Weights of a small transformer language model.
Size: 9 layers, MLP 1536 GELU.
Each number is 50 + 15 x the weight over its row's rms, rounded and kept within 0 to 99. Layers, rows and columns count from 0. The size before them is the row's rms in percent of the matrix's.

# layer 6 MLP down (transposed), 1536x384, rms 0.0499, rows 1310-1335, columns 128-191
096:28 59 26 28 47 33 59 38 57 51 54 35 24 56 42 50 31 66 29 49 44 67 70 49 34 49 51 47 30 69 41 39 34 36 36 46 32 57 47 30 50 56 26 27 32 43 55 67 70 34 39 37 49 69 46 73 40 54 51 77 42 27 55 74
097:63 30 43 29 49 39 58 47 45 44 50 32 35 49 38 52 76 53 43 55 59 83 56 33 54 34 43 18 24 50 52 72 34 47 77 81 19 37 65 62 52 34 69 22 60 39 36 65 70 43 49 55 51 78 38 65 47 76 57 64 82 33 62 62
098:45 37 55 49 55 27 57 69 40 59 51 36 59 44 32 59 50 64 39 46 66 64 38 29 30 52 32 42 29 59 47 48 52 52 69 60 58 48 43 50 71 50 75 58 16 29 50 56 57 56 61 26 50 38 41 42 09 69 21 41 30 58 22 57
093:30 58 41 33 63 13 54 72 34 63 64 72 48 40 49 29 65 43 30 42 46 31 65 39 51 73 35 41 44 59 42 67 32 45 63 55 51 47 57 50 33 21 28 70 70 25 48 38 43 31 46 36 70 60 67 55 60 46 62 63 66 16 56 50
093:84 31 42 59 37 26 38 71 16 53 55 70 32 56 37 46 65 58 58 62 58 52 65 39 58 46 62 48 50 55 60 15 82 23 59 49 48 50 62 43 58 54 56 61 52 38 61 66 38 61 38 30 60 67 23 73 40 71 53 51 43 34 51 60
097:48 62 16 36 42 49 19 46 42 24 22 58 55 42 52 63 64 43 28 67 59 58 74 28 37 63 45 39 66 74 26 25 99 64 80 50 61 66 72 50 46 51 52 43 38 37 17 42 54 53 23 20 70 60 60 33 18 63 35 35 60 53 51 44
084:70 56 61 53 74 66 66 61 41 63 52 32 35 52 39 59 59 43 58 58 34 65 59 51 36 63 42 74 52 51 32 70 50 42 50 65 36 86 45 72 41 18 37 21 61 42 49 35 48 49 62 42 50 33 47 61 48 50 36 70 64 99 73 54
093:44 60 26 58 26 67 68 51 48 49 91 50 50 59 27 50 52 54 44 31 37 59 54 43 42 44 74 28 09 64 40 52 53 42 62 38 29 65 70 79 61 49 63 37 52 54 39 28 54 44 61 51 33 44 59 66 70 57 75 61 60 99 33 59
112:71 43 69 49 49 57 79 75 61 55 41 42 51 34 51 58 57 43 63 37 48 63 58 29 59 71 55 51 23 56 35 59 43 52 55 62 63 48 70 69 64 57 39 58 62 71 46 42 61 47 66 45 60 79 69 57 27 79 28 46 40 09 80 56
084:59 61 35 51 34 45 18 38 39 55 47 57 82 38 60 57 53 75 46 47 56 52 38 30 30 77 60 57 51 59 43 44 35 58 93 36 64 53 69 71 51 54 84 58 36 33 39 55 55 58 51 09 23 49 32 47 29 46 45 42 65 72 31 00
108:49 61 04 44 55 49 67 24 41 49 43 24 33 20 58 40 64 46 60 86 44 81 34 54 76 76 84 45 62 50 45 24 30 53 58 41 32 75 50 40 48 52 34 51 76 38 51 50 29 39 77 45 61 50 56 67 59 68 57 12 42 47 41 48
099:34 49 35 18 40 56 83 44 37 51 39 28 24 59 61 49 48 27 83 49 47 37 39 47 52 56 65 33 63 30 44 59 24 37 52 57 47 69 74 52 46 56 31 52 55 51 56 66 48 44 61 40 48 42 55 54 48 38 62 47 65 00 48 69
100:51 56 64 57 29 40 36 68 73 53 38 44 35 55 64 69 48 35 50 24 75 57 53 24 51 42 48 49 48 47 61 52 51 57 41 51 44 36 53 72 47 54 46 36 55 56 43 48 50 34 34 39 40 48 43 53 71 14 74 56 20 13 29 71
096:42 43 44 47 39 74 64 45 45 53 64 55 35 42 48 60 47 22 39 56 54 55 43 35 44 53 18 43 41 44 60 46 26 39 57 80 32 52 62 54 41 47 52 55 20 53 48 48 37 73 42 74 57 45 65 43 52 29 57 56 35 35 44 21
111:69 47 49 46 55 29 20 46 31 75 38 59 74 40 70 46 56 44 54 39 64 70 66 12 55 47 40 27 68 27 59 81 57 66 51 39 50 60 46 51 40 46 52 57 42 40 58 56 70 63 69 31 70 57 57 64 42 62 52 45 29 00 46 44
108:54 36 99 50 67 50 42 48 65 38 53 52 62 59 49 54 47 39 59 39 55 40 75 59 57 42 51 43 51 47 61 60 50 28 37 49 48 41 35 73 54 44 41 43 24 64 50 11 45 56 44 42 41 68 41 49 69 48 22 31 49 11 54 32
105:51 54 54 32 50 40 47 40 66 46 82 73 10 85 15 31 74 50 70 47 49 75 52 69 38 53 76 56 41 61 31 85 81 45 45 31 59 61 44 66 63 59 46 52 58 43 49 47 83 64 30 62 71 67 47 69 65 48 54 57 67 05 41 37
103:54 24 38 32 44 45 61 52 42 41 42 51 41 66 36 30 12 41 30 71 55 29 50 45 67 08 21 43 43 60 66 49 45 38 18 58 25 40 58 47 46 51 25 73 50 48 44 67 39 80 47 60 62 55 64 82 62 47 50 53 39 14 53 58
109:52 57 83 34 33 48 61 34 60 54 11 61 27 53 55 69 46 59 52 31 61 82 29 51 57 42 56 50 55 44 53 60 48 59 53 42 60 64 44 71 60 55 41 48 65 33 43 30 44 78 77 70 42 36 22 70 49 82 23 45 22 17 55 38
096:46 46 66 69 73 67 21 46 45 24 39 63 68 28 39 47 20 40 46 58 39 78 48 51 43 35 50 37 59 51 57 42 42 49 35 48 45 45 33 25 73 70 70 60 56 26 50 34 55 53 38 41 51 28 45 46 26 29 73 34 57 56 50 59
096:56 63 37 21 42 59 31 77 34 44 79 47 23 61 30 70 63 25 40 47 47 64 29 55 44 22 56 46 38 38 23 41 56 66 65 58 72 60 17 36 42 68 48 41 22 64 48 53 59 47 29 66 50 38 43 77 44 27 50 70 69 66 43 68
085:71 45 61 63 53 50 66 64 46 50 36 49 48 39 69 36 56 41 81 72 46 47 43 66 47 38 78 52 44 70 46 28 52 25 11 70 46 58 32 39 43 39 45 54 67 68 41 44 75 71 75 74 56 65 43 33 71 74 67 61 38 91 55 83
096:57 65 68 66 20 48 43 65 53 48 60 60 43 52 49 60 73 66 68 29 67 70 41 60 45 46 39 37 54 51 64 59 35 85 58 24 49 30 61 59 62 50 48 30 26 41 33 40 50 64 31 35 32 51 52 63 27 49 36 58 39 25 48 60
096:77 51 27 47 55 41 44 47 55 59 35 64 68 30 40 29 57 57 51 58 37 77 53 54 36 75 43 51 54 39 53 49 58 70 45 54 53 62 37 61 70 59 16 74 47 77 62 55 33 73 57 62 58 60 52 46 11 43 75 27 44 12 45 51
102:29 31 57 34 65 58 38 29 45 34 71 77 39 37 46 42 69 40 30 36 70 51 61 49 45 43 67 29 65 48 51 70 54 66 47 39 57 24 46 69 39 49 49 66 38 34 34 24 51 52 41 48 42 41 52 36 66 55 52 44 79 38 43 48
115:29 66 59 48 35 53 50 57 52 65 48 34 81 63 38 47 52 34 76 38 39 81 40 51 53 49 53 31 60 51 70 51 70 53 49 55 69 30 53 26 55 50 39 23 51 59 37 55 75 58 48 60 36 55 61 27 75 37 68 55 57 43 48 35
# layer 6 MLP up, 1536x384, rms 0.0526, rows 1311-1335, columns 128-191
096:51 48 63 48 83 51 43 49 57 67 41 52 59 46 46 62 40 42 54 57 19 38 62 51 62 58 52 53 56 45 74 45 36 36 64 40 63 84 22 25 38 54 51 68 40 58 56 38 53 57 66 81 37 33 42 41 48 53 08 58 46 46 29 48
088:53 49 32 50 27 27 59 32 61 55 44 58 51 72 41 46 53 30 32 51 49 47 77 63 73 33 74 38 50 71 71 35 52 48 44 47 58 42 43 60 27 47 50 69 83 44 84 69 60 72 46 52 70 46 50 37 50 65 72 63 45 42 36 41
097:37 55 59 51 15 59 59 78 63 46 52 25 38 23 54 65 56 38 14 61 48 38 64 53 57 57 80 45 58 37 43 54 69 37 71 50 54 51 41 62 42 40 67 47 46 87 64 49 50 50 60 68 41 45 81 51 47 72 28 53 37 52 41 52
097:35 77 64 56 47 33 52 64 40 52 39 22 78 31 53 62 49 43 61 41 78 59 39 53 58 36 35 36 52 36 84 54 37 59 41 68 66 41 65 69 27 48 32 41 58 44 43 38 64 41 46 50 61 38 39 55 77 56 36 47 51 53 45 44
102:19 55 51 69 73 58 39 70 45 37 42 82 55 53 61 54 51 39 39 45 77 71 25 17 52 25 44 39 24 31 40 61 44 50 56 70 56 62 44 48 65 45 13 44 44 54 60 36 35 57 44 35 62 62 46 72 42 81 26 42 49 44 28 54
100:46 45 35 63 56 61 74 51 23 44 45 65 54 60 99 57 47 44 58 51 68 20 64 45 56 51 57 48 46 40 45 82 37 49 40 81 44 34 17 63 52 49 28 31 47 49 55 35 44 59 54 61 50 41 71 30 70 48 42 38 49 54 44 45
091:48 71 56 59 65 24 30 50 68 62 44 63 57 47 88 44 48 35 53 43 57 65 26 67 40 46 51 56 72 30 60 60 45 42 41 46 65 36 58 40 39 50 37 36 41 70 58 46 42 53 56 51 67 33 47 44 53 90 39 48 42 35 51 43
099:74 94 61 42 73 42 74 45 42 24 47 74 57 18 59 35 51 22 39 34 57 31 62 23 42 63 51 18 28 62 58 37 43 41 33 74 53 67 38 60 69 63 56 66 73 55 59 38 34 30 50 32 43 16 51 36 31 43 22 37 26 47 61 56
091:25 34 55 19 73 52 71 54 41 47 40 41 49 52 03 53 42 24 67 50 63 32 48 53 55 34 32 44 33 54 49 51 53 40 37 50 24 45 44 50 52 43 21 37 64 85 66 35 58 49 27 78 55 42 56 72 74 83 60 62 54 46 62 86
104:37 53 89 61 66 57 48 76 50 46 51 71 62 78 41 53 42 67 21 25 68 36 61 58 36 58 25 68 17 52 58 72 81 43 52 50 60 45 42 68 48 46 76 45 18 87 57 45 69 46 35 46 34 50 44 41 40 58 34 71 47 37 56 57
095:62 66 74 37 61 39 63 33 36 50 37 48 49 70 31 78 52 46 48 50 44 29 46 48 60 27 42 36 34 48 66 57 47 71 48 70 83 55 19 70 49 57 43 40 61 67 18 48 68 55 46 31 41 22 36 57 36 25 63 62 58 41 69 32
099:50 51 68 68 51 29 62 99 53 45 47 30 61 51 50 46 43 59 57 56 70 10 43 51 64 57 65 84 65 60 76 31 64 24 50 64 58 55 65 31 28 57 42 59 66 57 32 52 66 60 41 41 44 25 58 63 52 34 35 45 59 50 09 46
091:43 61 48 46 55 49 94 47 44 56 46 35 67 75 63 67 49 60 63 35 70 99 48 69 35 49 63 65 58 48 71 54 68 79 64 75 66 72 54 47 58 58 41 38 62 48 32 50 27 65 53 49 66 55 67 63 62 97 42 24 34 53 58 16
106:26 51 44 50 88 69 59 72 30 60 45 57 47 64 55 30 48 43 38 50 82 37 44 46 43 59 48 28 39 51 73 56 43 50 67 51 57 45 35 58 75 69 74 47 68 36 32 44 58 39 16 54 41 75 28 40 48 61 31 40 76 17 39 31
103:30 56 76 31 45 41 47 47 56 43 28 43 59 04 59 63 60 44 48 41 37 62 47 48 57 37 50 34 42 20 46 33 51 35 27 48 36 63 28 41 55 74 60 44 57 51 49 54 40 46 30 30 53 60 41 66 56 39 81 50 50 22 32 33
102:32 57 63 65 45 68 51 68 44 40 58 60 69 36 53 75 65 33 35 40 80 25 65 34 74 60 37 51 34 44 69 45 34 61 57 64 54 60 62 80 66 47 43 68 32 53 57 40 78 60 42 60 52 33 57 51 71 40 77 66 54 43 11 55
097:52 54 80 64 29 48 51 71 31 51 72 31 62 42 59 53 43 58 36 57 44 51 68 37 50 23 58 52 74 48 53 64 33 58 30 43 45 52 37 52 43 18 59 50 82 50 51 47 77 41 32 38 55 50 47 45 45 42 67 46 42 50 36 64
115:54 42 53 58 53 56 76 29 16 52 64 67 58 61 55 70 75 39 31 41 52 74 48 30 76 76 64 51 49 47 60 35 38 79 96 43 43 74 58 90 30 67 44 47 57 21 28 42 46 50 38 55 38 59 38 52 20 59 63 52 52 29 58 40
103:49 66 44 42 56 39 71 52 43 44 75 36 60 49 59 38 42 66 74 41 37 57 39 35 57 50 60 31 82 61 67 16 40 41 46 64 66 45 60 51 43 33 44 47 70 53 57 49 54 38 45 41 43 72 58 55 50 72 49 29 00 56 51 36
100:55 64 57 57 68 53 48 60 64 46 38 31 45 55 55 46 43 63 25 64 41 00 35 51 57 51 62 72 88 30 77 61 32 46 43 89 41 66 51 43 56 29 51 82 36 69 53 80 61 39 46 31 49 30 32 53 48 59 58 57 53 45 52 46
100:33 55 65 35 75 52 55 51 57 58 58 55 55 77 45 48 87 51 46 59 51 51 48 59 53 18 58 40 59 36 56 71 75 65 50 72 74 68 70 65 53 54 60 66 33 46 24 17 64 59 44 60 51 32 79 66 40 58 57 67 52 48 45 54
094:64 49 54 53 59 49 45 76 28 48 28 48 38 40 47 62 57 35 21 43 36 47 38 46 27 43 50 77 52 19 67 52 34 50 57 60 23 69 31 63 45 54 52 52 38 33 51 15 66 52 59 36 20 74 46 53 48 23 45 58 62 34 35 53
098:60 35 47 61 64 54 49 53 67 31 46 67 31 25 44 66 60 61 49 40 40 34 37 36 29 32 34 69 75 32 58 49 36 25 52 74 45 43 39 27 64 38 23 48 58 71 45 45 63 73 54 59 38 45 43 80 73 54 24 10 20 40 52 46
099:25 70 65 67 64 80 39 67 61 40 49 31 68 30 61 57 45 53 52 73 62 21 43 55 50 64 53 87 42 69 79 47 36 56 49 47 37 70 58 45 54 60 88 62 49 71 60 56 40 74 51 55 41 73 36 26 79 58 53 54 50 35 39 50
111:31 62 38 52 42 70 59 65 55 14 57 31 63 80 57 73 83 21 45 22 54 31 35 61 71 54 59 42 35 51 49 36 63 36 70 33 76 50 34 69 56 53 28 41 49 44 80 44 51 59 60 46 45 62 67 55 35 37 64 62 60 27 20 59